config = dict(
    num_attention_heads=7,
    intermediate_size=1792,
    norm='rmsnorm',
    init='uniform',
    beta2=0.95,
    schedule='wsd',
    decay_shape='linear',
    batch_tokens=65536,
    max_seq_len=1024,
    doc_mask=True,
    max_steps=5474,
)
Each number is 500 + 40 x the weight over its row's rms, rounded and kept within 0 to 999. Layers, rows and columns count from 0. Numbers have three digits each. The size before them is the row's rms in percent of the matrix's.

# o: layer 2 attention output (transposed), 448x448, rms 0.0331, rows 247-255, columns 0-111
# v: layer 2 attention value, 448x448, rms 0.0363, rows 248-255, columns 0-111
# q: layer 2 attention query, 448x448, rms 0.0387, rows 256-307, columns 0-111
# k: layer 2 attention key, 448x448, rms 0.0355, rows 256-306, columns 0-111
o247 104:534469469449526498470463513523615465562553461482433502526452429524458555502517467515530505484571557529542573511449514576504542492511495512402532561446480523512521441494547498488487551528434509591523524553534538545440502461536549505512506529482562524555531471453474598496468559522469475463495539487511479450408470471510532492438464433491
v248 078:511518477481428398475446487435470505530454492501486514511503473495473528483510487531451483524528453502408511529483521497445445569488535436518491422479426512502530495580499548513511405511433512504434554501450472407547444399570518572420536588444484524540460512461494504525490504515412531501539455446533507550410582552454514495492470520470
o248 080:498474542535490539538580475472495505519438549512509442496531487540508520469500520520440470429440535488480501503516490480559488473494501507527529515534531492526537547453510472494513527431573479480495438484472514467493501485486417402513473438521487493489456493540523483469506523483488481485474466559499466483557494557528522472543555524478
v249 070:464512482478458546478462530524507499491440495573522505537492547472550513458487432504446505578461437553432473542482483545493575494540485480482504555488577472468502526514477517539457488510551489559446472504501472417560489596523473441481504536517490592436463459451475519518517496495512519463482558518470541498494470577608430470524518545526
o249 083:470502471493505494477436556492463401442539478551506530531534470465465548504485504502581480475507499521584402489499548506471467520558520475485479555453555479457458508540492549521473511516456502492492554506511529525491550465448490497487500420464539520565568472464464458503464458505471500479502507458460495507465533532492542482510473486501
v250 074:481509524593523510500392491433464477466464510560504501501493492464537504496532470508519469487536501469525510425589466483548539555497494456441540490468473418487517523488500469517583431492472471493539470410547504569467569488493478599527481434515478547560511463505471505501470496490497535492492455499477542473460487543430535485541396487471
o250 084:510492501447499508505585473539472532514494525436460502530475523539487523515495506499528564519512575509476525515531462485551522444491513512514506506519437577517536563478488517450454499488570455545519459496517486537475430499523531554477507524538464539446538474543558439504549535491485506479540511554527527474507513456526511484515511513509
v251 076:464515488465446542469491493498441464463432555465499543489523502526520458446574457511465543470458446463496481458489508556455497590483540502548525507494459465517500510509506561492579491567492541483580456465610540446437466525458488488540471530467498503477506563487479506532522483483516454477491497492505481506473450540451480482469487517529
o251 114:509537521505471562449521459483375469464461533573492499506550486467489499460496471524589500537505551488554451505550491483458462497494537456503497495500488550481440558489478576450439528487525455542507461510502511554490492429532356598447483458525522477558548473512477526498550585513505538472533446507516485462555511498481499477529465481542
v252 076:510507521533573479490418445487477448439459493479504472486512517507537575515509507532542474475585487497466540376580510473492510533512471438442518462441492447513555512449489497575547458469516500551542561488503498579504514451529518591515476468504414508507473499473517492469472537485479500433521493519470446521393456451352530489597420478482
o252 098:536488524458463488511582474536536558538526520422471470541457533560501499506515499504502571512511549493484543522505480473555530446466506509510507516543430583489535543458488527429472477509555494549505450497520499550489410528524559515483538549531485539432506485555586478511532548479459506485507501536532522462522510462539518516482508520469
v253 071:458516440507556412516505513565559472521470459475493479558511475483468533493426502510564499483505516453509459481461518481564547400544537594484480485512512495489490487507480483468408530505494493553523554486430438508513473528501468432486525463452559438504489454597545492499557526501557558478523521547521499540545467496652514496542548501458
o253 096:486475482539500496504438575464557482508568502513497524461487509480546520533476505451473478479523420508493491496449520504446492573521481479501488514467557420504509480543539471552595487536427517436500588504502517449520572536458562452534471511449503476504449512437494483485422410490497508535458547408476535535463521505450493528454512496494
v254 079:457475514498495477452416499473482604506562512493481466526508431433596443504443498537540517450485488379457503462467494469482476515503557433471460455507416413484484437521497518468530458465492549448523479480483473466464493428493539557518505565485489407547457562549485475500489494492494455459470457553505481491544481446447505485522508497536
o254 078:492513514524453502511516475468401561512473565506503522440534540513527454502519508490506486563444518518495445529556520441471530513478464483577472488570489505527483568495473554505529446515546432449466493480475496500534498526502541509460530481522473496446503500537484309497555471530481535476550444509509523518568488538443438571498521485427
v255 073:509514539537533541509546586519470509541433507472514516497510460576587539585483464524519488482514526476520540518563553532465507500552459527513464510510516395467509476487480539461490504500479470488526463478534513517570570512485452556540539486501492455581519442483503499541446488466451563509509467508556543488494500400502441433461424483468
o255 095:463452465527549449549474495494545451505520465480537564477491531462423502547490509483561506500510468541484461492540474537533472571591482472545463536434518387578527443492477418530490539448429540426461596446442460443536540548479516424560473528449563515505511502482583541507455398486560482530456518497454497600492553525545482496523514497544
q256 122:516449487474489557543442550497570456560462484492518492516489511515509490498549435490479525541486507519507477527590492506524480521502472448502469488524501498496555428517431480523495484520496540534534538446443521496509472546568435466502469518486546466430477567581532459462478547539580500551467499541498456506458520580441543555552499545515
k256 117:541576497507474472559470479442478513502473505541546482484480513492494547396454600422422484405449486477559539559519450555526549509445472500517456506428517579536502492482467476527448484454484476422511508490521500479576532555526511425530476404489453526474529381489527463525483481528574473534561445433454519467440528543534573496525526513509
q257 087:496479522488531542487507539520529437560463452511544508458560541532524519515562470521579482478514469558482497496513576565499513511510525465459484522571487542495516490493515535500462470550482464530484462498490558631418481584574499502463457631486611593503564573445460519545549534487457519487503502581523489535486529485482554460459543549439
k257 105:501562512568538540494510489476494490504512548442504489529547410508479493485556465549541502459534523525531486486484463545506531416529514535519525483501474484496493571507534523487506486548463552499559499544504556627425578497483454498437447466460553570614542488514518545541513411470521524454503526557498506439479527442564511539428482485548
q258 113:523490482502455528510546549504514452476417496524509510513528552565614547543448517428435500509472484522474548466559459519412476566500484494503528546549510534525542505522466513506490464471473526547534479484496505529495489521507566503511420542476520492571513523565438506492480531483583529497487509460507520482488501553396532522482539558522
k258 110:531509499578500552484475464519521542456471506493530509497535491457498489495530432455536505547542536486480508464558493532513509549577519491516526504457472489481528471543499527472494411510565553532463512486465517590386468574485459434403488411498523550502466509463505471533531499450525472499551529444486527517549510479486508532459478494472
q259 113:526479467514578491506489493513465491496501464469528425504500472471438436500484503500530452543544426468532458591498495486564558526551513540514441517488484519506577486463502521549464516566485508539566484530472562415491551470519418468549480492487501494449455556514530527494554483583589478531514499494411488554563422443509477484604467475482
k259 111:449460550452495455499513555466463501541456479526423448477467495476435515495504490468439475505437466512504536520533501547504494480446501492481472522491479480565467467434500582489448510443505540505525486548548464456549503483545474561502501535509439452472523511511552499518511534553490519510451454473482442512558432588524472510518515545582
q260 118:487510445496494517487485530452494477432493524525472514532486498541533517554427494419462558496483540554507488493530435501447481566512455559543466446479464442558494491549430459520514529497498482534500538502505481449563507441478520559527477465526453375555497484549481530524448480505623545495504499478504515546456431521489471511502532512532
k260 107:516488445519494469500463481553535526474448485528490508511522539468514550453514506427499535590512492519539519520568481487491502518518445459458465506502514523496534429513412465578501447522564508512449513540504432462482446568521503440462566479544429510413503523440511375486469527520541468494493543426493481568581523520445501485538488529503
q261 094:480483560476521497533547475522416530465521476538539494480492504486450502481502573555489460474501429454569557513415541502512512443459468499409525521485522521467405512532532495474487535480493495494505512541571503445517509473452534535530542396508470532464462478468510536492435473570443560530479464447465581375575550520492521534528450471452
k261 105:500464517478436526457490531533483561556506511565488518492422494467543482544449476523477548488498487503405474532537578454489466552512546491502538543542513444483525496502528507450546552446444457438441451480484514410548392541511546569583466554448535436465454498483474552427487508464482520538499481472508465521551474451489460522575562542439
q262 116:524503575471524512497513463518518528577493480466528509483512489459448494468589522594598432521494464505522500477480538537559537423482514460440480531500541552463484518451560514539496498506499490473509463526510537557446497552546461437499549540475557606455510511444528479495570508528386462495497514557484488481540569470519548465478482466429
k262 103:447552572453495492502538541453436481545558524508487479526534456540480485540486526561502483423493538516463506534454508477492517450488505526491528521523472470513492578514548524457510533452425510485566468489507584521516523441490520538533453525456559509557533465531506640504528448506484531504444491566518484438421493464572508489502540501536
q263 118:553475487487509518556468509525517499514554505453475463489496510503454414495516472490433535536503470460534460523562470475546550510479512534538477541469497492521557456493434456479460452491509567527522549492388557445491505507502425439515507467547528449435465540585522464461519509555600473584515542432487429553506496516478467565590456504523
k263 104:536514491471505469526561500459459493468480454514498455465509539447490540455480553439461514521448476500529536486500522485517481531465456476502449535442495511485512445482480476550428535433532460489497547471557440423608547555581515471547522543526401457444486491492532408498502539543554504572504510402487488506518488565485549461544511544517
q264 113:487499519480506448479484430431497462507515528524503505531498478488463480473538480551594549480505544519522484471435492501561444456456493473495555456514436400459413547543485443551555536538513471455499489524550432478474473461539527504520527470504549554463496486525491498520477497510472491498459590558506507519434520506511488472510550419512
k264 105:495469468473494531443491484503547494461590543501532570518494540566510508519520537503478500479502447484563372558451453509510549446466507485471475505561556545545510512483532477518522423477424526537534535507459535464544455483456474548470457468498462517458490401478483571514465482510482543493513486564559516520504487466507522496523445444536
q265 117:455572519529530499462492424518520506505572485433502444545444478480474413439514516506458518510530473422518537532362502430501494490447514518509490469492508433492456538508572541483553521543486508434482530538506505482477509442522494483508523523550477508491488449438501528521487459533536477517473481487466478457514512445520456482468474429465
k265 107:464476510460479451502510513468483457507502490460507487498494500528482487525529500468511504541437514525416498497477558495535472514488523413507456447515458440523443504421520556518528545456467522566461491467498448447557468443490468486486490545466493432460438608507480549447499496505489541529436485538508458532583441509503440506501508515549
q266 114:442501471455502469464493527458570445483481499526531528540507509550564514524507456445459497524459503545446511436512484494492493580551525515485500532540538501557513464436426488528541483510439484545422513471419520576471480535519520508444420594429530538574551555538451547484491536495585506482456526527507482535483501501501469433435541540570
k266 120:519538470564515539521494459497541508509479452447478470483516469546449536535554423492560458513527534490535492485546451572538545502515487494521534446491423468513476494533558506494468398538489553536508544487433537577406538481481413443418445407499532521527506535553530485520532476451561493454548527510474469469489532478508529531467468485506
q267 100:518499568454514494516512476526518528575495488469524517454510493441463520468580531563558477531501476450508547508481530501579506449497552423440512537539523545419519513483583529508471493483492485463506469511510520578421510588520501474490487548469539594465497506498520508514570516532381469488511528509509492490524572506491544491490485460442
k267 094:442510579486525488478540529459458482513544473511510490540538455517516493541534499603506470454541541509459453504472513502480538415515573546545497504499491478543487578475592518455487555500439532488537476500531575573522513456503463561520432515443555529571488453556484618486506445506447509485478477584507475440461496455591477530465503468505
q268 123:484521499516485404464526434476525497492551536496519520508481517487449520507476558450459542485529508429504554474356494497489475465433522501488525491506501470527440598554551501458545495465510467416487551553568451530458467506497564534499521451515481554521482459480498508500474468551397487521504446462506533415484522474503472548483523503510
k268 120:509453543508485516509446511487538486496499507459535530538447443520540513558546500473477468555474487479411409463522488484515505515534551416477502433553447484467506545464495510532529465443458498519471512428459488522482438493442487444449501510496588433504444542526486516440508484430517534529500472548537495479524421487455448512478496553472
q269 121:528486513458589547438467491442546522523482477426490440494490515512479463515496541467515502452457434440507453503561487530470538454444518544532472550516476545493523499560529545518473508501522493483590527464511480489492487466556515497594540508513560562432461491532502502564511500623477495520501476549513515493463477532438532509575526444437
k269 126:506520575497523456509455504386485525518549549512515493526476405433550526402460527439472554535476449528475546530520482481500519460501485465516511545489548497540509532415414519534506492481492477468543460538524478456497490596490480428516501485444504532503522501490467499531509463549571492504483479438447483467530457476529507492471532562524
q270 107:493500458531426511533517494467462510450496513517473483539524480561544511541420473386443549489516539503487481495544431482426438578490468522535512510503459480520498484524464501453523500490540531487523542527508487445547511457460498543493444438517465406538492477548487499449435517473589499492506489406493473491491435550485473534503531515539
k270 098:551434443502504527526498475573564529447434501527554533485489573458483518467511506433495504557508470513497485487530512514489464545529462501502477501524492501491500421519421485547505452512555528526451539473496403444512451541510551453501581508548427476419476565473523397496469554497494503543507493446514515580540528551445520505496452531496
q271 096:485510455534478494524525467475480515406529518530535510534477500516566514492473528430433542517530503472502507496504447510443440543519452544484516476473506447508475507507483453514515536494493527507537495488516435443554507434430502524492456457521427442539459493537538517465427523459621513518442492437483464446475490542449478512521515536521
k271 095:535492453502457496502480453582549550465426517526513503474502541465482508511509492471480504515475498471496480520543535500530481572525478511533455481467480503474532444555498531514521414510545513538449512502490472485487451524521487420479551497509468470427448549463557423499520581468507495504582500452484495534544460525419459543554525511459
q272 109:423510445484484416497511510471506507398536548550528523546478476568570504477467543414415528485490491479489539468458536501461446586569529515493493507485515517553501525501471509530531512505472488522435514521525431495485493435488544523482504551467495438588533494465435542506484515447520544502502527466482495461526489471516480479428483539539
k272 113:539472498543477530508512534532524542478472427430483505513493503553458541593544438516505523507510516520481473425538475522497498551559488491483507467482480431434495490499545557500497449510523521582470488461443478553421456514513469484443481496495548483524492552514490497494527538462522478493549508461473507531541511530450476491496467460444
q273 103:423513508494458468483511477433486507398570515492493471553466433491500476460548500493546552459535531472496510514427490435506461503507517479470513465501480416496381555531543474527551544530492488489454477559583450449521497407471545489466527474479479476522494456453463536485457509506511522482473535482509519465515535434558453460463484430495
k273 103:521467506473460493468533517566494474486505502460503582443466517549478497610472460525467493522490499505461466496522574545466429571504534467471445467580495440518489515476508525508535512472463510506431528464491430472549434483496481589493469489468504425505502542449461581506466561474477561515521568607540489556518454490459466518535491526496
q274 114:527492504505558484457501533492528539526432466464476468445495517528484494544447514470500478501493451485442464480568508542479553505465532543539471578527527612535586471496529543503471470455503497517540478502467537516505543496551486504548499523499532519477515497509503497552539500553483488531550448477495522526534432491489523496527485545475
k274 105:511486547494554458550503508409500559537483516432487477511542416448557468451494480480499550522448503521435548430517501499501520447523469510502501505473512468472454516414450520504481528537534513520555488521521475505386536517466444481506537541480564562539512533547495506556536437539551464455418483442487452496522478490500521496482458582556
q275 094:495511498516412465592547484520473526426522535560530511507491481475542525448468556490402477510529531483517552539465505483509465508488475518453536521454542525472475552543474443458459533442502566503485522536540451455524545485394534528496520401532427454551489521536508496387483483459514508510480501382471536405488524511455518550478435508522
k275 103:517453467499467528437521483611482482516504483543533531492477578518517514576477512538473471511480481509490445489521549446501482553535539496523505540519483511466541467518510486455518480487480484509390527479456468471589438489547575549546505563507477416420449547462497460441473621468436522540565472506493529549517492523444467554559531478453
q276 111:433453430505457461465515500504502464436570504513535522526496489545501469514452501407426516511503482501489527494460536506443453572549528538475480463446492478567463509504447484528551504577496494528466532554504481488505526417485574520504532534466498452557508515460450515509503469477555558521480503462509510474489469467540438478477510498509
k276 107:558487462549495531458511517516530530469458457491543522485481485535479527590529488520515532527489521512505479425556465570542477576547460520501486495508483482466551461526531537523522472511521501577470506481442470500468479531553490496467456501498508465517479535481493477506482568496564531468575518481514471545546501522478417503527511491474
q277 104:515477442489494536475470508515511448447540491457461470535493511538563442525451460428439565488496501496537473512487447471461497576516504556553505469484483460530481508514455501503545466569468516557497534521484492400531499419467507561525539521561521369555480483524478463499454493472621503535531510446515467531475462516477438522524478539512
k277 097:509508470510480477500474510518529496473471488538530484487462512421508528493514535398468505580501509538519538485538499512494480594504483494492479558467543520480551422454448488566473509533577490508446525470541424467529453562487508435515544533561390479428516509436533408519452598534525500483540527440471481585563519528466521471550486545510
q278 115:490500443515472490484490501467503485432527535501471501533506465564528513530446483378421545477479520525486487490495437480445436595527437572556505497473479458538482519532409485502542514518482527493487535506476468447565524427473525545493477456515439417567480478549469511495457484448593518464500492472516482520464416492495472493495520493546
k278 102:524483404532496483506477487549555499474460504488495493505501580441486500456507488415519480558498466498544517469547515487546460541505492453460509515483532496471513405485423465582522423546542509507427523488474456479453454552498480422472561505541427509438497532438536363483469554507534472525526502445522487589579481521446474502529476478514
q279 109:517536408503453479476494522491494471416509511486454501503481493573512502550434479410464563487486535517466470520516420469433470566529442558558521493498481473563468522524410501469534538483535537507485533485506474454539495402473517568526497458528465358535514443540473489489456497483586543504513498468495497562494424528504482508509502514544
k279 104:519463434504489466492467513544520519453456505519487509509486528421525524450527519433507519566510497499536498494552514493498514571523487455480473499471548514459508419502421488596496429546584493530434503469488462425483457538501524435478564518524442467417488524442505400506473581497534521519531512460504497560561516558448477487533485525517
q280 122:545453491428556521515459468446560500529489484482479560489466533519502520499502470439491506499428506525496462489521455535472519490438450522496404464506519513537539458492433475558513530489487492546516535413446475540540486531530473468518505507525464482444480517533538472514503470516526506534478476574491446483478490546516514486523527529554
k280 121:538559526491503490499478449457506522553479446509501420482477475499501531380421581498497480421494504473529546614487459504552565450471506509485490490463515555569532527487497471526486529442471469417544518556523528506519492538538450452533466423536516512533534466500504426472559465548600476506466463481450497432479481493540518465499561463480
q281 097:514480555454547521464464517561518515597479462437489519461524523476471486511507525512544498498491451474528491541434563500508515455529573472488502503504524552470513539496553532515498465554473477485490485491496555576482493554547514512485518593461575618510546513418486518528558453564416516546517474552489530477525507458538531429497503484460
k281 095:439529539531537496487469513391465525523535509467466476539508399543479498502533502557526510497510505519446521453479466532531521441511538524489564452496478437502444538481559512460517522490450533524558462480531507599451573470459448530467452506456556541602537514512472593549514449490497518474425480560510504414488508472546477465429507484521
q282 110:522484496540502514496486489522469549520504493483486437497470469438444471481536501527539476462525458475531513570403539474506500463527518496494442477483454504460514508557528563502457484509457467426600515529553536430523541462498422480500543462488516459460425518404579465475519428520453527536510493487458495490474446444523490553547461487456
k282 116:485488529440519474496467560493482478491538555558503501472448490501533454501498563512454490501462454535474526531450503476461481497465470489468475538533510532503523475451473471481539581497490486473520480508528417444569482470532600554570502574539463464511483489513500507509492542536498536549466491529548501483451475527561460442561537528486
q283 105:488524589463485509551549463504532510551466514538529522470539487487500551484577476546574467512498542559480535445486520530485502469516522474455528478543522505438473526439548524525475501494520482479499448463495518610431509600543525447465474534454522634493530566465491518498531506502408512457503513565519505476512529501536557470466550483488
k283 102:456548549497513528492522442526525472504538498470516510497506498565473448501526454585525460446563504441505466540468486479539546451501578552536528492550489483550484590569563490444490483521419497467528468498473541576454551460523463510464411470469561544629492480551551559498554405453467453465518491567530534429462530458548515534463503486527
q284 113:513479499456520549544504543547525533586438513517511550430486527485581524510471508438427430568450488490493491499537483518441570499489506491479472511504584607569598489473460502469418464451490521539524464445432578533520549564472438468474481485533451510514533531538518479527579493467495514503478427462498512472568494524490556511485466522571
k284 106:495534569479510464571486486497488542565450429511439406531448494541525480486472524552550434474468497487471563538520472408470530487532519482524555479404442462473491465520518481444495538481476502433483528533520540519434561524530507457516505521525516501515462567559552414500546488436536419536473447461428485471462525486516515515522585468457
q285 114:512502577536496510568506473532511511543511476485508503457490493452476520476590472604567440497533480452513536506501559488553487409462525415439510528524527510415509494505555538500464502497518509470503466530516535551452487563530463474483540502483541597464510525456527470513523496542350502493488477499492524443540577508505501528509470477451
k285 104:463485570475492503503487523459473481524526512531466525480512457549547480519490543587467477424526489492461474548452514453475510487493524499514508511520520518527471595520549476468486569476452502442559491500502524523557501458478510568535473526480561505568502451533474615509477472471466517507487481545536492437453486447521485486463532479491
q286 097:473498581515513524546540494517519507552447481542567498451539511492494541505569453603596438492508521530504508511512579494511489480563553452474492512554521531423537504461535533486471443496507481479499470503510533574453497567545465495475477579440529617520556552444483509511567541472393500451513531533523525480518529487508538467471491500425
k286 098:485543544486488500484527507497469474521541486473478487519518491539471488536507468613536505417546522477453456520424491495497554439532540519508510480524512499497471564549591507428523555541477534495544479529473529558443541451512483573464463466459558534586516474541500621528526449500498510467488507570508526458455516468576534508482508452529
q287 121:447497550486500463480515415465477496471497525519529585495503477473481549483518577536547449465517541557520553437431524539498467494493474477449509460505490492454426557496503498516525538478490483442427460484560457588488489553461561491475519542488506547522561460447503532557493501431407506426510486564510574462486525500566525450387543472510
k287 110:480484489497463552456482507557504510547553489463528530542503497558506460547505461622529490476547550479452430549423504452534514452528570497497531493541528472514472565523536461431525535519463501474518459532461529530447499435492504504475448512523556490538459516521483617480497441442464468491488503567547510472475487391492407519472521440455
q288 120:506501564509459472580549459497469527522463518578547584519528490463454570467541525570556445508515579551498555441448524489527438472483462449467540508519462506441485538501530499474477531446494507462497456478567481564503505571463499469460477476467459535519527542491543511472466502470376520430470503519492556449482541531544547460430508483514
k288 108:487476500460462529480526470565496467551560523547542519541509542564531440517504457567510475420525517512447416561420487473517517472499563525503512479528529532490482516546534467433538495524458497459503466521446510498487444438495533547520447535518517490565486462531490585468489475437413522515480479552555529516465485441494434540497530477467
q289 107:477518445508447475489516502487466493437525501526485476503509479563546492536445555424418524476474504502497510525461459487452467598512471561538469523508484448547490542535429478451513504487474509513508551492515494437594534405486535545489487428488468405552476437524487505477448494479569546480494478467506537490458419480488472519505492531540
k289 104:511474439511508497514483512572548526481455512527541507482516526459526528520475474439495522548472469536480531462574491483483464549504497474489500524469497502475514422522436506530496463543575499533426514491491434441478419555494520464478562541512445504408453526431477427505493576503498471489542529456474506569574482515417495515497487514496
q290 121:453545510521461478464580505464432501437505525553527508496545484499527538491488554529532481455545519537463519447430484534463477503518540483450548513510464492477429576518581485478519528486533449458493442544587469520483522478446585541495484503464501533559576446460438532525458487479415540406479510496526554450506514466510475422396541484461
k290 119:459498490556519553462465495559545497504514547471462577521544473527525492579580438551564525516551539465446462441501513482453466520582554518486538471574510428471508528549521524460529501568499528528449483500485516571430482485493534518452494500504591551537487518483481558506504483454426498478528515573533497529521520411488469552444482484492
q291 126:503524523545423459590550523444474490490459518544510524486526491509469570480552505578613490517539583520454477473552483514495443441496487465511568479525475504451520518493560511482472497457585549466490455482542450533516524530462473513490490449463492505488496512509492497431447519479389474448532518512508536543473525536453521517469505474508
k291 120:473515477472510538475502472555538494453546563501493562522538564512510466505506447555512502428585509451491426489421501508453508460549518539533430498546519543534486526541484494497496468544480494497472495456470534558471474468500530587515514457504518514518527519518482540500471455459429488481498521537555537511430538484495537540447417497507
q292 112:515488574453540509468480518534507508563514512489486507479511522477482482493560537573560481471501484484501514469502564523548565443496540475487487530519543543452539529481528553490496471503463466499441500488489569562440459573559500477480524558506573611472533498463508493535574515538378510508521535529537498492553538447537507479453460481431
k292 102:477545527500531502484496536419467466524556471468503491487530421532484457535494475571534492441512520532482493475451513497485501456513529522518515478508471494510485557490536526455473514489458511508549486506548552578481566450500490526497456527501544506578525458546470645479503428481476501502459503516501510468458516458595520484481523486485
q293 112:545468451474450535516469507472577516492501455461503498496486541525514506512466466421437562525518537483487486455540457469445479517459478495521487511510502488500526471494440493506519481505522554482557553474448454478489454522524513501494456465488516482495459557601528476505483531513554506542490539494510424540431489583418476573565547535534
k293 110:532518493544510558519466424468532493446444524505563486487531497452464547399513529430479477510480460475566554515519480509562562494487490489519480485460478581501517481514491458538479447480502506499538526490462494532492501587549470394500508421509500537459494466468510408507521507471547479517566470473488494498509484515460551521515471497552
q294 098:534512527489495501506486506513521534564449482477499510479521501459480527504582496608543460471510461475496545488484557507545494490506586437480525511567496585440571490500560551480488456535500495479442508485522533583421496597542519463496465545473579599484527496448496512504529512517427487528537527537562512486532541448494510498435506548462
k294 101:487573523509534505475522518449479453488520505451486516469513409559472504536509470596515486462502555492475479453443459530511522466526539548494518485518486456519459604534563529436468492495460525471547471479519523590459570486490482509484478454478568565642514490529478561507512451456508500490516507545516494398458510460567505504446471491544
q295 125:540539583526531480556506459463440548535502472523508516466493482439435543447561529606606456491544502487536534499474527507556493427493488465503501497504491499424479495501583527500458544457538495440506475487570470511542519535493456481496539413492471537408499513462527475489469515490370483482506490510503536452541520528498532516541480456482
k295 112:457461532422462467467511507555470470515565553553505555513500548489556462490479525551457500438503474469466493572420556426450492464462544493536490551570524534514486550484531450446518581445440449447493474529502521490566482479538592569578516558476497465488493434498474565497503476488438496522486464546532535513461477460529457514532515505453
q296 118:488513479477440478547502503473493508500455513525553511540529473540524528492537486512542533512479534564481505479514529508525459575604462443449556467518507435511473473493450468507548522522527488522411495499516481513518496507493557537486519584432544475576523503521462536486491560455551531480477556532534540507495527518491523402449540507496
k296 123:505528442557487571497543500518503517473479499525491505504503523548486516567532433498575478484540540477537488466537493595491494550532509528521521525514498475466487518551574497469489450548531541519490523480457588519502516544494462520462490444463548500501509434509456565521512480480515481469601507511486544504504550488483558496470452417475
q297 099:547480457541483503545465471489469576466533487512441490524447476481467495461466544475495551536519502446545455488537428475537522493436427489550518506483516494519538471529470473476497545471567554519508544527459465395543483485432436463541491371585452390457420504603576485473474499492530462528523508431534455501475526557488495584561445539563
k297 105:494498491459469451485519486524456503495455470569512528450522584477518508453469537432447464503448443479541508553492535471503462520449492450507435553467528576518499452499467510489477508423512464473448528483531463410575474542551561475571572550544418457418485480474503408448482585523476500561512495485528498536520469554459491509557510525447
q298 117:507504562484545512463468488520519530567515486480496512464508492421443490447586520586573473510515479449509491512471544513556531445466546443480503516526518561474501495458566518522491464518489472470477458502513519536447487542537480480494524534474555630449500522445525500506573511516383475531513531536524507482526569453515532462492480467468
k298 105:464510577460485475514542520427478499526568472485502506480484422558508477512476528566487512418482489516476473491474479474470489455514540492528497526504508486515443598510555486437479553455464507497564481485551555524542573474511486535538482496490560489590527425546475645504520447508457526496463483533509487417439474455548519512456525480488
q299 108:525516583505494529515477468501516511563475485519487526473490517447496545470595494582585442499515505500493528448503564511526502436466487446467508494542550535439503475465539556499467511501474507489477482474515523570442491604528468455455514503461553597434528524479536498506539531501398484511494524547514486472530572533483561472463520517492
k299 102:465550557451462501490500507470475499535528486514507527515533457533487462489502494549532494385545537508460481538446499487497496440491515500521540519508522480521459582535560502410497527483416487436516464503497558564524523470522530553529438481469524535595532457520489582495509459475471500467506488545507493447421530449530526532466528482506
q300 114:484502450463494473514462452446564452443523522505493532510482481553501506524520485447452563543511538498499478420517440475484463521485460510523514483507495478549496480502419438527527518491511493549464549468440434545487461514513511456464456527531479493506497498564476488497453513501559487497466528491503456486468512566490497571511516513541
k300 111:544556462527460493487473442492480486463458446464488488444534510485508544468437536470496461454530519489579475542497489501549506505470497496514449456462501552501565515527505481547465448467516465513468554506487537473539530540512453432486499424515492516487526473467536428485497506484588496453588485499468502464469462519476526529503500506512
q301 104:498508442503452469454495546529467514451526514497469461499473509518531482523422501419396530478505483456503497549470507465470493569510501526525496505450489490573482520530497503439499488497473520522478569543470522421550527382457498542511509494535454404582503424502482519484476451481607514548519487450451517494488448454507455538511470529521
k301 096:543501498539523476524515536502488475464433512498522519496457540465479515509495481437498515613482515551480547415574490541482481555515455486510495516478467462446534422464417512554510475509552535544468505442498414448475451549510499458468547550555479455440457593489507440496498580519523516502500555437470487536533511586443514456533481534498
q302 111:476495422551451490489493495512458484405513503497517493540506484537548502521444501393443537510503527511481472532501444449447478563504478537514518488492475456531475508554467464472523516541508545527515526530484470431541514400466492543523490484532470388551468497564471504476431498493625512489498511436485495498467449511444431517528531507528
k302 100:534443467491506515518489503559527524465469532500498503482474578437519506501521523414487479598495495496530518498562499516509466567520462450472445507478528527460520405484450486534504472536547489554441498465488432426513428566488500455468543473518457503389475558441536396516487573487532508532516484426508478590532513537417457520550462527526
q303 109:452531514515467465454549495516476540476509497527529506487530485507525539479447532489424462457522476517508559492396527525446509533540532511457525498477518504539397562510561475487555499487464470475501467553532511546509492484438559522475493485461465555550509459441464546505472486465458499459489473433506543414501539421509512471416545460440
k303 111:493453465558522547482492509553515503501494505440504543486535482506506488573549424532554530572522508485416435454524501469504440550552505438514582533549483437431450461543501521439517487524548535561480456479445544514434475490453492479436505525490592503516416570518497537492471518429453482465547493499535504530556483430420412521479514505465
q304 118:438523471538430498432522476508551468461541543525542533533475530583559536517507537443410512536488508496506529466463501475486423543535506500490533473518482502510454527540491491505525512512455511540412567494460463574488461523499533541470485563548531502567561476499454511539494481471545525513465514440543456417437533451510454533428552533526
k304 109:562522448569480547509516473512495512464497458448567523522504492534469524521506485508479483473545569486518486426495451510508460493505482469500514444463534510445514540558519522469488445550535472538490498444458495562441509478503433451410490491557512544523494483470494460506509520433534479465558508449458512492515505443446468487463454435449
q305 101:454502492469498512434486485558502498465568516474531484567472491516545477497474572431401533491467442435505530483483543519462489592544499512462490527458542533519500539519438503514563518538423514546423568506496514486501499500506565543495523549532508473590494500479468526516526471543560552527478482417490509406481522462486538481469485536486
k305 120:555489482545450519503490519472514542548438504500528498517455476530505535578503483502455520544471525521485435488560493478516466588566485475512541519469484454458514514529526538504509474492545523518434486465476512511525474576506449469472470581526519476486477487486470527488520564438545520492550496415478465536590509491444419491498555471425
q306 113:504522423522452484515498536495505512473527543521496472543523520576515507538439487382424553516481505512483495503541432457469468578501475539538517485478503471575489507504419468461503509497501530535465544521479475439512532451445525524525475490513477385569497466551474526490478505494615540500478497438480500545501460538490466503510493503526
k306 102:550509440554519522527506485518515521473452482479536494486484551471502527487514469407496493606454510494507510452567496542526457575492466504486495505502475474461534445513456508535482444520567515546452553441474438496495486557474465467451543515495442453444499542481529410499485527521565488501563536446495484539553498567451474477501474518523
q307 113:533485513421534515445453463487543406606491488463469542528539508504481489493537426510550555460457527527513522484492531531512445513493489481506509434497479451496472460516465559549564502578504454477432548468504499558506454528593526488497539591515589542509553502478506505559518519506529516508506540608549514539460505506550479421494517508527